{
  "head_dim": 64,
  "vocab_size": 4096,
  "rope_fraction": 1.0,
  "attn_scale": 0.125,
  "init_std_qkv": 0.0436,
  "init_std_down": 0.0
}
Each number is 128 + 24 x the weight over its row's rms, rounded and kept within 0 to 255. Layers, rows and columns count from 0. Numbers have three digits each. The size before them is the row's rms in percent of the matrix's.

# gate: layer 11 MLP gate, 576x224, rms 0.292, rows 154-228, columns 56-111
# up: layer 11 MLP up, 576x224, rms 0.307, rows 154-228, columns 56-111
# down: layer 11 MLP down (transposed), 576x224, rms 0.289, rows 154-228, columns 56-111
gate154 098:150128111081151141118119137148121074156082145170126099134142154146105113128118092129136135129151140133121070135123109133130130129135128139129102097150134138132127170135
up154 101:111117121116140145134083118121137146112096122068171117108082127108109136118115111141139112151140104163181098180113094113123148115145150134099099158146121151119099134089
down154 099:090156125146101152104117163158149117119092173146156116121153114172126117072098127097180134089160103112145134171163133165179145133164146170128158126103118108148133120118
gate155 095:123077121131102101142169160120151159148129137139105169184119156118117128141097132096125099147170149111118128158147148118133134177165137100129128106144155092100137121171
up155 092:119106147132133138125137161126135117120109147125159084090116177141137145114143119152133161090126110127131116119113150128179098107128113135137154125123129098158113114128
down155 093:129140095094141140109128109155153193141144113138109100154122138147118143143112099135129112131141164112072130137138187135167153122140129115153105095134169124123125133167
gate156 100:144126122104141081094135139140088117111081120085144158139150122101139135123162142119146130141140123089126103130176152126178120120150150120123150144171161135133115175084
up156 090:143117072111120098089137118084116154093139130125131113119123166144113124087080137134099158169177110123156110141181107112127133081137120124140126124162112117124131126111
down156 100:144118132165124141121129123114133161151132131118118133151139137105124091107085129152126123123095124158141169097142121105127160176131131196155117140110143081125133107136
gate157 097:122140167148091127130141145121111163118157155141139125152147123153094157082114121135150137165081131091142119132121137117115119106123138111104116072142109111118122131102
up157 095:132133106102104098094147098101134113164140120083110075160112143139145097167182116113098151085100098099115151108111076153070137093128112136131126171133139105135146142132
down157 104:148171128120114133130137121145134102136122100104155085125110149111136115125142144125154147159137141137122088112115086124104157106119145157063170124110124134124120114125
gate158 107:136092133181155126119161123128130183094148154185111153140116163134110124150088116133133111103160158118172100111132141126113163122141184154172122140107141136140114083131
up158 097:136159130126169130125125125139079171127137096117105201102146112126141128128133105081078139136155120129131135105128135135133108126136160098153136144124169109160096117105
down158 097:131143159083084153113131161142142095169135096146154107126082117102100115118097121164167166130155112095135136114105138108115133121113123142109157150162147122098126150106
gate159 102:168154147113160149141115126133127093088114102154129127118119158129148123094138127130100106108132103095130113091118140143104134118150121143148157095173105165113135171118
up159 102:130128089132133095113174126135143089123124160090124129125142127067097151143093156140089147105122155137140135163112153141139114120147141153155165122142122130143172146125
down159 097:127123149178103132143107094128068180164105138111121082120137150123115126136102108108110136122129155133137128102149112111110153125157126127118119113120135128152095087113
gate160 101:130101151138121136084131099143194108110127075149113107132110094085132148100080083163127115122141122135157149130134131120132109102104109167135154166150105120096148097129
up160 100:125101130149073119115157138130090125146089102119121140112132104109141149129120147132136132155122150148117154138128150128148126131156130085146172151120149159079071152118
down160 098:158119136120146167092105147108108114103100114145138144129108124107123077102121140123131147074138154087173142123125160138113106081128127182148112102084095112125105140141
gate161 089:134091151154102178114151092190140138086133129186134171112114150109147130094106150142130116168132124097125176134134127082140124074105140130098161097138165117123139106089
up161 091:103130134143102115119135092148136123119119168151130145138039112114088098110078115121122154134123115119123132151138140140132089109149109115112132110161119112100097122088
down161 097:126119110124159124126135140124135167142123169100125133168105165119122105079137074101104184103137155091133134128165124120131116105121121143086154128084082082135112129135
gate162 098:071148095089114171073131125132135108101099125133080156149095130119147132158113154087098146168105139141105136124101137122146129160119094141096154128115116127108117131141
up162 093:137131104148130103115108132089133114105096094115126156109105148143134118135089133104144156128180145120163118149080135102181101110103138092139126123150142127133124119141
down162 096:154100119153182158112078116133086153118119168068075178160125156155121131117154103149141110146142146117126164168067129116114144136143187160133102105143149088136154154144
gate163 108:132135092129107115163164139143103164135128085096138104114130123093139155161161132112127099126124100128145099135155137080151132079163117077111093122120118110127093125152
up163 098:127072116128119103070120099125089122170111120125090101097106130110125113131107134144136144123128131109105099116128143090092132110124138116152131109115184141117150064078
down163 099:136160090099144131130150126152105100135146114138145141143109111145110058106096094139081136102115110121149096122135111148150081139132085108141125110156122097122152114118
gate164 109:112127164162110098125107149135093111110126069175096152087097186153117109141127180108121083123107116145128085115177140135143100148130134126141085127120146115111137131109
up164 108:136118120092135125115118163165117139113163121099147157104148093106133105100155133103093124143139217135149129137114110108132137151113134138130145162094093172153118146171
down164 093:138160113130149066187125154155157154128112136115108166146087168149125133140172109121132122141110166101099199134105098121136154066119115113098108070179119134092123147122
gate165 100:130131121064083132149124164154128118140135105130156113118113118142154158142146136133118157114158138154139187133134112142122114144109144146144142112119155166146155153104
up165 099:100078115118144115137126124128151129128142133099157130169154123175115122148084099128120113129117117118139120109131117161151191145139150125146142109097109146140124094124
down165 100:153132170135127132128114103113139113088129078162114105132099136103096129143181126145118153123082124129079139134113093149134126122135075099130142153153133105106104146105
gate166 102:135120077091078089122103122131158138108139158152135060108077127125115161078135100173150146105101113127163106158122106101125098133109119144086153121121160139183129129110
up166 106:148145130169130127165123140141156139137115098125092149142135112108133135119115098118135113146079130138089182117150159165148150149131114112138096119128140117136083138139
down166 093:148079155140137114150131101124111131102149138133145153077164152119113129155140116126111166153101102146102145135126124108110145135096161133095169141148131100124160169102
gate167 100:139153127121120121119136133116200104098164100115128147107145104130131080118167104134108174120116151112082147160153139136160116128150143156139140096136135131134126124107
up167 095:147146152101119144137161121165180076112114108119142181137142163092113130139149163109113141145119116100128118117126132129110133104117098132150116099148139100135128092131
down167 090:112135112144140114102147094088118142139172108169171105106097120131145099156143115118150119133144120157064128098087143150094107064161130150082131149109136158132131108166
gate168 095:107116116140153095121141137177117122103113127142125101147096134099116133065140112138143065128112136083094103145139119148098111119156115105109104149127146179135159118134
up168 090:108107103166151132145111140094117120173086132115098119140132143134187141128117125108101151132142145136143119084119139120150150118133135130107118165118128098062134159148
down168 086:113140118132110092137125095107173117101137098140151095128113115123106114077137116123125161094092123148169115126141135143112101171135112151132135119136088141147122162124
gate169 100:116130140168111161084092102066154169086094135156127125093166153121122123152114154119120136134113149123135154150106153134120117106096159131127141148115144141128180154137
up169 104:131125146150138119147145129116139099147137151102079124141117120134145139091095173115129143096188161087147135105143132128146159119120099106145144131127130105121150122095
down169 098:141130140112159136132152108152107166131134109174115111117107112097101077126147109165173141099117147126095148128110148118121133095119163112133171062143144098122180127128
gate170 096:110107114132148103086111123096091160149106144106084176141163114108136143129124134098100158156185120130115145098132162168114139123133130121146112117088125126120148123153
up170 100:150100112116139097156164162154109108095123119123150160133135143131124136084138146109145109151160129155144099131126151117097101136098164109151128135117169141128142117115
down170 104:117107103157123135108114136123119121138124171137146091090125112115147094108146125123104136149094169145192138164100107110115109136116127160161112122116133156129110103116
gate171 095:114103112119127101173127113120119117144131103092107137131132133155120116134096181117102127091130133164140087124122148102101151135132099150102149126108122136120097156162
up171 093:140152109152113135157110086115160161118123120160146094115130082136121148117113114098124139120112151103144118137136135170150137101118110141118125105162127106159138139117
down171 088:136093134136116104097144108128111113161095101082134089119071151116104115172132117160124136130152134137090150125117077156078165098142112137135162110139098088066174150167
gate172 104:109137119097102114133159162149134108187144128103101112114147149164093137117115126124096082153134140143110116140100133151129128126188162179107123147118127112147162163128
up172 103:115149124140140130136129121123095108095160116125126170124111106075132102144120096140118108138158099133114123099182139150151092119094122119176111139108108125132099160145
down172 094:138078126077121129140126173139153167137120128146074151136122114118103129130122148143128129164133132125129110159103124102088147105133130151101146139155172108111134117118
gate173 099:164132110106112139127089125138134109146121114138137138140134136103132133096106131087128094128126117153120103161165139142123145129184148151140137167108145135125134115147
up173 102:136122096123099119090138170097120140181111118124116133151148140066104119135112106106125112134150126129127102129151092104114135155158080114128103152124153116123119112144
down173 100:104103108134158145134096096117134081118116163098088139118110109134102145087131129120123109086095131112178144150098116145129117192082173125126128115145137073153105109142
gate174 099:150113152136116129129149117154125131101094125133127130160162135128148157131125186135147104134143126096126170131077145137161126120123145117100129142100107128081135139126
up174 101:154119106125146126114125113127146104170136117088097098097142134132091119126126163131127111129151132154112113144115109136102155123129088156144151179111151088150147135133
down174 105:137132106100099125125122129110121160111123108118148125090134154103131143166166143121133119124156103118162111132144123150124170141146143169128137165120160143113149137088
gate175 103:129128112164126134111133169097162105120081092149112123097130116086136159123143126087173105129140150088144095097120172151109134110097147123131106091112119143138137126142
up175 106:132123140103127109173144132138129131115172110067113123160085137163165114141106109076105164089107134104096135150158126074116102132152157118113074088121126157122107097125
down175 107:151131171117151123121119111146109138158146173113127134154151146142157115115149148098106145101130109129132131144095094139150145135132117149140124175112114162107119082129
gate176 097:123145151172143157175117146116132104163109112149099164123096166126083096177130174123073083132107124142111150144100122144110149123128132132138139143099132135134182152125
up176 102:111146111122133106093156132091160100095116147111137180118141134135131103140121146134101132149085140136160119121093146132130174153134119144127119127102105121133107147161
down176 093:123103156150091153139128111146130174130142133158159124122101120162155153141105124120123174130130131129121146133160068111110117124127125114162137153103150121090139120111
gate177 103:161131125130101115157098097105128162090105097146134060118130125142076111138130159126134182174129126144140122165103134117110147096142153111147147090143138079083126073149
up177 102:147121111134132159167092127141109065175144171160174127113088118094146115078126080132170113112099157131090166141123144092182131119105138109111107138136159109117147161074
down177 098:122132122125089097106139111121100097168117115108078117174154128138111133189128155121100127113152097119137110110155142136152124165150147145189094148112109157112137117136
gate178 104:135127071184135141122120102096161123107142137106144134079107107127091142140164130125099116151147120097164107129117115106108144126109159148150111152109119130189115139132
up178 095:083151100158101180090138107136138154138102168152106101134187131143125155079157124143132147127148155141144105135162137119172118107136149116148097159075192101097110112121
down178 099:159109111124146192092182118114110159142108134128125175140121100155101138111146148135106171106175176104093115148108144111120176149111123164113105133153144144161123170148
gate179 094:122113156146188097153140104108128070129121146172160151068133148108137103090083144115108117136140140081134159128108132136131138080092130101109154130166159126141105127094
up179 095:120116143139119163103147166134166170148162158138106145128099144110112079121110129097145131125167141155132147122149127080147140143116162134124175100135070172135119168133
down179 099:125093139128103099122099102129144129146129096145159113146136135116111137129129131104115150112138132114137134104094118169095137158129097153128102106135138122133152136140
gate180 105:097127119069105142145125135165148111121080135133092105149121146112086157093127153115092105134134091087089111139170115133114099137089137088133089109139154143139108159129
up180 100:150095129163119101133134126071067125175101097150137153198152098117155136127141129117127144175161118087136153081176136119123118164076115097116138093133131132153149142174
down180 101:095114139092119128149148154131156141143126167100135103129079135142106139135129126149121141203100131158137118158136095118126158107109162139115123129093107146096134111106
gate181 094:076152144123083154130129154125149136095137136134113157151083103108095092141115118143116134096106133123085179112122102125131157131144183088103138149130116132114136071117
up181 097:125130099101148159137142114156115124115068121104129108133146117106136115111110126135095122111124146112120148100094106124107126081141132129107121116130148109160104155122
down181 101:102160140127137164081175110133156139095146097130108112159108138127138134117156147131166127101143070126149100154127131128139109120133120165100140110135086133143131134097
gate182 107:137141114116096160146124122126167159127143098103139134073112106087108104112128099109125127153111140152121118143123157151110105096127148098127123158105144150145140093127
up182 108:126157102106107125097080179139149115171124103110139109110156135089137174122131067093169153095102078073138147132124150123181124153104128138096128111153125117138127106120
down182 107:143118111152157101191116146094137134128107132119133169097141127125121125134069088113130138144147127109129123152156170166132117104135142117104142138179094131121118084126
gate183 094:140120111173133088139116142131163164080112127153127123153150114148137132132125184113150127120136109097129096097137097090142115125104131100156154092145096127121123135126
up183 109:131128077124154119093151135149157152131133145112126095139103055132135121160097140102109120114147079131105116109122120139126111077132143130178117190072143121123112167130
down183 110:088075100159136139098136097141172199093118120132122160145112119155151141178089133108111099105113140160135131122128115092107081109164109111116139087121154144151100162140
gate184 104:144139156167148140122095084132094095117117203159138118081106119163108120122093064124165145107120138166118135135161152092117165068118120094145111115107162154125158131125
up184 113:129120106088110116121126150086090113140134092127139113146137125099112121099148097102100145136133120151117141134101128160148118140151125134131115200117196122137142105091
down184 110:109179133140092127129146098131105122171152125130172146097119120160139144106129151151150119120116152141170124065133115132154141142106112123133109185104115103154145135150
gate185 095:136126122105133141148107152169167151115171124114113111113111138165151113135144106096099135154124156164115098178121150166133108135148200124123133136089110169126086096169
up185 093:167117163121136123091149111158119133180126161108134091123106119114074096137114106125099184140127116129138127147169153133118120082125142122152141133109119134153138129118
down185 099:087169117113122114200110142157144136156173134094104113152143133180140117117139101105141053135136162113157088140145145113081136163158130104130096145155103122105097139134
gate186 101:114101124143089094135115126183121130119118082130088131154166147175166161126116151152119177151145136168128143119107111097127129149135119130129143125121112148151122127119
up186 097:093077082149125106146127135152155137096141188095109128111116174131157125177141132097139149162147136090124146113139083146109154094132131097145082105144082138145109089085
down186 106:115095145107128152093132124100101106113130131159138113148138143098123134126123116130149147110116189099104089166104094081141137091094100128140104123132072106158134086123
gate187 095:152124138127121118098125168111104103104126117166137160140187107163099162142138116113115087073128128176084109133130151115094180156102140123143125137094143106129146154154
up187 106:094107131132169127148146121138142153144140138082138079134083141099123086082146145134159144187118161101126122165123106113187069088142095160121110112145103166101117129106
down187 076:103105175133120116150136067118152109146110087122140078147145104129136130094174131153123135168134127132114108132157132167110111136123159143143135119142117145124126138132
gate188 106:146142091107137099090124141120138117089169076143130158141144162110121109161124129102110149124132116139148083170114117131147104096179129151142139169133134144147126112151
up188 101:110162070095125128119115084100127114170197132127136127100156126150156144130142106119149160123141130129171116144150150142130113063148152146109114143142133112150095144118
down188 097:148053115115146134107153191116134131092108108173148117164143144143156099118104082131096151145117132140157113114135136136117131109149118118175156108153147111153130103131
gate189 091:156125140110097139129150122154111083095117168108142142143117108098114154091108158122127138149131148134174103144140141117099114093122122144120131169106152109112101098150
up189 096:117108100094131123131146124065139110104118127112160081113154128171124165162121117154148124105164115132102140109138119079136115099114110166131119165137158153120121106105
down189 098:137125134109163085128146130127132111119134117093157125139166121131112137078099133119099123145096121136140138151125187131117123137119135119074083142099176170126119138122
gate190 097:118143134122157088123167128129128143120143103124101111161114136132164128127137113113162164137146065142147163170148139163162086090136134129112103140149138086125113164104
up190 101:129131082135158132152117122134167168146145119143126143127135145153138133106150097089075098109118114144195150132132169144129070172120087105108082123143125119118142115131
down190 093:136096099106107150172166124101100118098179134148125150127149117110126104139117098119157163127080118091129114140139148158134110105111141122114108114105090142121132090107
gate191 103:109164139134097125168148152155102141088115116144150128097122130159138131143133072158172098102147142119108104172144163113180151161154129171130134157108144144109136140138
up191 098:134123175149111156125110120131121125161131139130107126109127107177154122105128148142095137095080117146112183116106147124130129141098111151166116140131111167137131152144
down191 098:118183130125123081116144101139099140128082128154098125101127115088136122111132135091109160140108168118116176118132126128131114111126124157200094124147143100105087102162
gate192 103:111153133142144075157133158153117080142120167136118140086113169132150120151141154144109121170140107108156100137121162135136163125161116163174153114122124086116145131157
up192 095:086124115110103137136101156142134119112145167122171148075145138165105129139149198114106118123138101120130114113117148160134113139138118138157146149124059154108118145116
down192 096:132162144085122134111132103136136135122145148143156136117146137063146122148154160176127117143136059159125143134130117138063129105125113096138137137187131137107101113118
gate193 098:140170155146108086136082127140154143149115100114093175143134111146134158152180145131167123125114144118097180114118143169133140126169142154159125119117097134084142123126
up193 091:096111117147126124133130109133109136099152133124094174124157132112140132103131177106170134119108149117153121147164157138106108108149200117141128163089130143126131131107
down193 105:132083088141170124123124194155125120081132155117086144120122150132109153115103115137173159109100097127128168166147161091120168132054165141132136160121156121115144108130
gate194 098:094133126139129113122116148115168135092137127092154175083155142141135157120141096122077135148140108107134140081123135126133073131130138112125114113144111099110139104140
up194 099:177135128122117167127154130118084156122102121138127145150111118102128091115126113127149138128163160128106112124120162113144125102148164142076130145078130162136139156150
down194 102:153155142107127084136068131142091121114106087115144159114104137128082106134134146135157143131141103136143158171114169123147122137152128156138084116148099132135121183139
gate195 095:122162179144156103143173108130131174117127133161112140125141180128116148134147143149134109089130109091141116123164136095149148137144162173139128086131092148160147116139
up195 102:138112167070077120118139140154147109141135131085124147156079111073107105122153119125107157105095163103114143102124125103103089122097116109112136156116103172076119129175
down195 104:087116091176093119159141167129133146123161124107109128114098104116166135169072155126111123120161126132092120123113128128096130142164149157098121121118122099079099142120
gate196 098:114112126123106133135108107130176118113105166127101101110136123140129145124148154111116140123138142117100129164140147083079164116113139120157167133116138094109084088158
up196 105:123139101151151157101111118098142104120183113160108164118048109149093111119091094161170145146128135145168134113127108099127097131091123137114126113116096125172104119134
down196 106:095127126139132156157110110133193169125128119137129107158159096141145143137178115119111112102115139154127091122158125088089098108126113099146152117118155136129178136101
gate197 094:124109127120084141117137145157104143128146128118119147137122158100135128150145157130131106103124137136113093143120120109150127114120137142123135159148136147092115147116
up197 092:129077159127127135125137092133147132142098127143092123123117141104146139142170137102129147140131129158104141134098121125156117129104141111132140102112126135107139122110
down197 098:146119128135141094110117122112109095101127135134120116098098156102126147143106138139127108127140157129143089166087096070158099106145073127126128111084111087166158159118
gate198 095:113137160118125151141139149139149117159119141105171107118174161048149100151146088108101130164168119115135161157116154115111137167172152096111098109118114090124142144153
up198 105:126094096156089098138122160099125121132201091133122111125142121129105117131115104129159156146116112148152109077147174104123154114147135111151158147107114117085097117177
down198 101:156152126121086139136125174093134138120126156122089099141123108168084138113145129095104146115124096155105108129138097140160165140065089132121108110130102128167128124124
gate199 099:158136121146116115136148129109145139146122095131141139098129109132128145148172117170140176136070133183087124095082115153121111116097104110127095161101144094141146181107
up199 100:152104131098146142106131136130108123132114097131137122149171126101116104153100134129159123112149105108116109164125104139110140123102106166144106127132113128110151157123
down199 104:075105148151155141148087176131149119146157148121130150072090143149125176107097112119131100115112178122108112128145136189161153133160120125119117132146148119102095130160
gate200 104:131110138126158134116157158116092125143149100140094105118129153107109160111129116159119183189113149121126139110116143148115106115173134067127140112149094156106076142133
up200 105:123130136169138127129087155113145115154071144117069076158091162086128137138108128145117123133122125078142152094100137154151145144143100080119129100138114117115138101111
down200 100:116169131113080126143145167141116158138120173134140127109168131102122143143125109133122109114122145149090121102096110072133116112142108129128109128126109135110105128185
gate201 104:115155063168127108104127102106117119145135113073129154136149124134101177140091139145112158118124122159098057105162098134127112143126123129126157124117121128150160119142
up201 104:130125148141175093189072177137082087130121054099130128099105153109122125146134066126166125126103144175114112114078114134143145119133118135157124125154178137125085201117
down201 099:152169145131128136138152123148092155132070148147142102138108110125113076125147087140096160113103159141113135136124116079117144158120189133138098169099118152144058122145
gate202 103:167135150147158081128161147130154133140099143154100152091130148136165121167105116145186177092133127157182133124139142135130138115163113146108117115119124079083159126148
up202 106:145081105152126125138132159133115096133117119137110155139138111149126151132139132161159166147138147109161130137139139107129165115139156109125110144108109099129119098147
down202 100:124042129132098165087138164092136129110106097154109123118152160140148136111129094189135103083152114101163139174156151114133110124169141122140113157125118138121143106114
gate203 103:098096176124104116120098099102157135175091149162134174114123115128159152112124122125151119117127173183128141133161145076134153151133127133153152130137168134139121100137
up203 101:106163140118129107190121104135136147129098157144146102130176111128108179120153135148150120165157122159158133148109103131154135129150139139138160102140111081092163109147
down203 102:132114134115093146129091156119164137117152117160086122111147131088146168150112140095116141118159134086122164173170135130115123086112147120186113138104094136134139122120
gate204 103:132160128160165108132123145127183094093096109159134135137133159131155147125130094128131117134140140112086143136132130153148086148146201149148155112174145147148114113087
up204 105:109082131141123162121126123141159149152117109133134095149145094134095121118130186112155147106137109142121128167110119109148174153087090141169149175122167158159152089114
down204 109:129155111168126123109129098151104099115160130097118144132142177171113134122161118110102108162104099110128128153161151125154139128171092100093142184148161169118128155131
gate205 107:143102098112166136155148112114134111096136084112142156086116098141165178154092126124160135098121154148129167143141128111097134115125097126175093138097136092142117110122
up205 105:101119123152116135135133154144073154145106116136109135139116125115096131125107097152151128133112101157108111140113129125133136128165122158121162154111130150124134124119
down205 101:124126163120084172147114097134103095145138103129088129150147144159103094127147071152137093133122128110104105113121127137126128135133136207122162126113095123078122126118
gate206 095:114130081177154126126101131168064082155126115151109136110107150121108153156144137106129138161135136090086144146125170109111128118117143175126155145163144133133135154147
up206 100:118094091097135111140145111153142120149129149129124124104185174074173141120103153104147121120116147142086133123154162118154133071136104137136116124108126137095112116095
down206 096:143150133107141124156107132102086128116077115129096097096126139147118100132153118112182125142151162105171150137150058117151109175098161149170114141167098096153145137120
gate207 099:106138108161134117103125145126141132147136143126136108146151127099136089138152167136140138126115138103130121115126155185134169166117128095089121126116160126121109091119
up207 106:114140142122109127080158133127145139139147135102121098075121140124169133166130104114159165095126163150134146125084114119130132073162121105102159196175119137123098143140
down207 098:170112132102119147102144139144136142085104086160110100129120140124121149114150157089129115149123126105111107130167116107146120139120131125138158133139119136127082130141
gate208 096:109110114162159120151108121134120131116114161137130169111103163117182123142146146151128174160121116149123089127111127103124083135131130145143158108137100113174160090130
up208 102:106183151103118137129130125124133125143117131111162124126161142136126147081118093121110100122121113129146168126174179181110131143122076145121157142111120101108124172105
down208 099:149104154132153136155132129113141131135126114142162113104142120142093144078138136172116121115138111109166076132154154123183149099101098104143123137127072132153131114125
gate209 103:170150130108150137151153148172128148103183120091139101125141104165137115096182125150115122158073120144164109126137138112144103112124151194139163137158160135145099114152
up209 102:174131136144125152135146148129105139113132154125130115125144089130145108152146173124185133109107136167135140140163130119145140134131164108132133111154139157168109107112
down209 105:067111152167113107103115145130149111132101153096082113129114126141106188146137109149063131139141101151116163154146109130134092151147154091114140122105143148123140149116
gate210 096:159135083125145140129118151181107131150112092128108116139131114150171136109159148104122114171130149132123108118143077101120150137137160151123125154124100136118136107107
up210 105:140103124144137134112090107130141137156135126114148107149097106137168126106149104114102120145147123157117105146123108101097104145133172130081161148126118092145095161161
down210 097:103172140131135130100100086110113120133127153163073099113143121126121133097085150091158157111149149149139125120149139167121122120102085094141174137139158113120147138130
gate211 098:093156137126135127148142100134142135119109165078140141136138148141133074092118102121101101145123145103120141110144146124102121093154092120103147176113110144118134110142
up211 096:125091147095170130126145150151112123156141149144139130108060144143146119121141090124132105160112175128114127147151100167103118116142140100129155131086150160108103142122
down211 101:124085157111141176127106114144155151136135114134131119126128156109112176094096119087183138139093126140083115143132155139133127138129145121152113157165101154106098138089
gate212 100:136073115101103105130185142102139100133119119116113110104136089122177120131147152148142090184131118122134121141120150146111150154062117098107100188148125136137158163105
up212 096:098143113120145126116081091122078153136153096144136106143132157126132132159077154148103180118109127142114115135156088085134183117164109137117137133142082120118159133138
down212 101:120144112149142136150164116141095105150107106128121077155140127093106161145116128086132146110159140133133090164110174099118166158165107152140103138101090139124122133138
gate213 102:146151143142108136120162120126140132111114167127164172127151128113089098156152135149118113146160116149142149151110126086134107154107126173148158100096137130131172156152
up213 105:138076094150120127102114146149187169130145106164142092079119147107149117134136146107087146139108133167145100122166170163121096102089130181113101124147118103089180069114
down213 097:152166154118184126106120114110099123140129144134139148158123129145088144121144176165169112168134147122095171166119143105119140133127158072108117111137115149081095125114
gate214 099:094123137131133145109173174141153111156076103113136073167108135157092154086161133165153127105133175135101142138099093114113124096126172159147130157110127138132108095125
up214 103:145140133099149139137216127133125161155140133126149100166120121158144107140134113129078105106125090137110138141152108137115123153105135120121134120162079137108148153097
down214 100:049114152123136085158073148139127147106136130140178117120146128166145109113124099133155144118143124154113123151121140100151118128152110150128097128154140134166122159164
gate215 104:146123134100157131104148157143130111157098097088162145098099131116135136074111104151149144084162147136126131082125167104135107112206110156147147135148159102119123151151
up215 103:118122149141160138144117086121070108129143152146114114084132137153107178125105123126091130106086106128151123116071131108151106124115100146099129165132154162128146121140
down215 111:118126095151144148118111135107083155142078111157107118100107143127139135150103131115110142147143103145114170160111123162101145149104131153122110103162123127189142122058
gate216 103:127114145123143161120096112137151138109132128110104112097126162121131142102165155073141105122155113165080135126143139123111065151122148124118144134091133110157118118130
up216 100:151146120096143135140094153124114111115159152122141148132127129102110067117101119147126147129152097088128142075101138106140101108151153163137135159121114135152118099117
down216 094:128101139132133110109111152130115129072142109127142065122111121131118121142133152163148132092110134091110087120068115139105090076111151109130140158111106147127122133123
gate217 102:169106140104160097167112147123090136152106169109114111145154153117119146132138128150134161094129171155108148114159143131143119115117085119069134114128132092135147113142
up217 103:118094114103133108094127149123118129097133148155104142120091126120135159157131095176134135155090140143140128146110138092107144069131099127114125140133152122105129131097
down217 101:125105139137123111118112136148078107085072113110094099151138130134115127131142103115149132102162146122108140134103106094122158129147161139144149129143141128117129140152
gate218 096:108141173105134062112129165119128123164145108130104192176120135070147130118107120146119116127149154115112125121151133116129116121126129139127104152145116104147139126140
up218 100:084127110179170127099133153113160167159116163097148167118123127150155096102156115138117073112131154132099158117146109123140083115147106137141101161147131111118093122120
down218 109:125165147117108109070132127122156135149069131098105146120128091133127125103096110157151106131091144141092146109100153130157127124184129148106114133142107114130086136088
gate219 107:148137159171146117080138142163076095106128115156131095153153135136138125137135110136113106148146168126113132139141116162118092139134177124154143103147129112124127072113
up219 104:123136139149132130162120157151091101091110124134155158169129138138153125173104134133128069095114137203116116157129146151127122096145124149115162149128108124155142100074
down219 101:146131082130117141145143146138129127097131156110143096139136141100144150118160178080126087113174146150117120089099152135111143127095127166132125091098135136117116134092
gate220 114:163131124122171094133130146170121097128065119131163099158154150131148155126139094100146113139068156130134128142109130148110114174126104152173117111089122115124153158137
up220 109:159112102111119122126115071155141141129145070152127179119145108108114131103091121128106168116147139096070171131137134143132094141127120149172110120105127130189141146150
down220 098:148191113123116101125167138127114141168104136153120140147161140132083149087131139123147101163148132136138113149165143129119123131138104102084178103158136149133144106131
gate221 095:117129144151126113113126093159154146104155146100152139152150122119109154120113161083108097121102143138111161126112130132166144112158162134159100155133115130134152133136
up221 102:169137123111119119172153099151182150127149175133131145105115136178129096115111109111127114128139189115133144097135123139127115126128166175135147131162121123116133118134
down221 100:141136117157101114135130134180123129088117136117163175149118132157119179102145150126140140125098125158146135107132150089200116136089105110120123129114086144123135153101
gate222 102:113139136144103153149131140147131135114122101150132097140121151129152086120135114094094128147096157122123114099142111169103094095126136103134145088104153136114196124107
up222 097:123127137109112159134114102112106121163116087128145149113142071096111116106158096111109145099131135170141126132139123175089115150114104078152155125047150115081143132120
down222 097:145143109106161130124087142147119151175138134109122138152159106138141156100118137146098106099106124120147108139108126110135150143129104097141143146164128148125152150153
gate223 102:126181131146128147157118129121121147139129127115145165166114159111130157122144135115119124123106128138144158131127159137111165091097119116162112129164151067136132145119
up223 097:090111111185147121118108135094108127111145135133142097123117180133121100121154146130149136120113143103129133142101139116125083154163115147116116152154137099124131175110
down223 105:130070129127060147146102129140150135142081132093092134156116128084147126137120149122125077135116140123108149123152126156106104107113131090110091159150149106168158113132
gate224 095:152106136145145133100151100126156120110090134122096180145153123124112122144162102134127144150125091131162153138111172129158112117161146121115130151166123167144146115146
up224 095:143145119097080138083148119073147144116123135159130108095129154146102156166158086144137152120146106125126133073162121087125168165116173174168136135163136151146142117149
down224 099:096170132143147134099137125160134153143171102077103078089118141161141133134147160112082123114141140103148130112129118143132142151124123114128169129126102142116138128096
gate225 097:115142089138133122133122151108080107141175125117095093130131150125122177120156120134106112125109129129119113090152181142032067098127154169129126151123125171116107131109
up225 100:104114156115121086155137162116142147106108126142172118151154145160142090093110148152110119126108115131136124123109083125142143143168143116113123100114111152161137129131
down225 100:151119126108139142130153121133112112091106129118134080127124170148092175126116100129104120118133107138090142136162109136110104118135153155155145135077128131101087135136
gate226 094:137107171112102113111106110142109109122163141139140145176105126142139133099103081147091124094103123168128110072137129106133147161133136116107162108122157085129116135149
up226 096:173125159176113118160182144134112155142109118146114116169119162097137113146129148137119124119134145102130123176161143120132148134106152109135146132147114093089095165123
down226 102:134180129125154101149150138102133080140151168137144096100115137141143108176150157153125151119080112138112124119133129126118116110107137114154128170150107197179123123146
gate227 100:120153175143106172121147125123117140110155159151063113129122118137095164130121081138130116101107129113096095182141138109139124162113121126093169114155128188149144114133
up227 095:125131121142112076117139174124150151134133135142117084127106176110102110167152145155107128135134135126099098159114106140162113138130133127122137137146125113087126131143
down227 095:120095161071117112125123131096118094150151125164141118106142112154166151146110141100084100118128108132114140130100149158134113101187159135151167122134120105154130109149
gate228 096:167133114163124156134141114127149121098100145124131152122158082144165104176151154093128135175137134110141181159118131102089137180154139163131143093101113125136144105139
up228 100:082154094096110160145125145126135117110149154139100165122178135138135127148122143116135131137123135161103121138149107154133120115164163122150126084181150087157078144129
down228 104:099117128149136153153147111147126178134125142120100166144098150134096149164114132142151109105125136155141158111160165132113110120139158102072144110127123145118146117113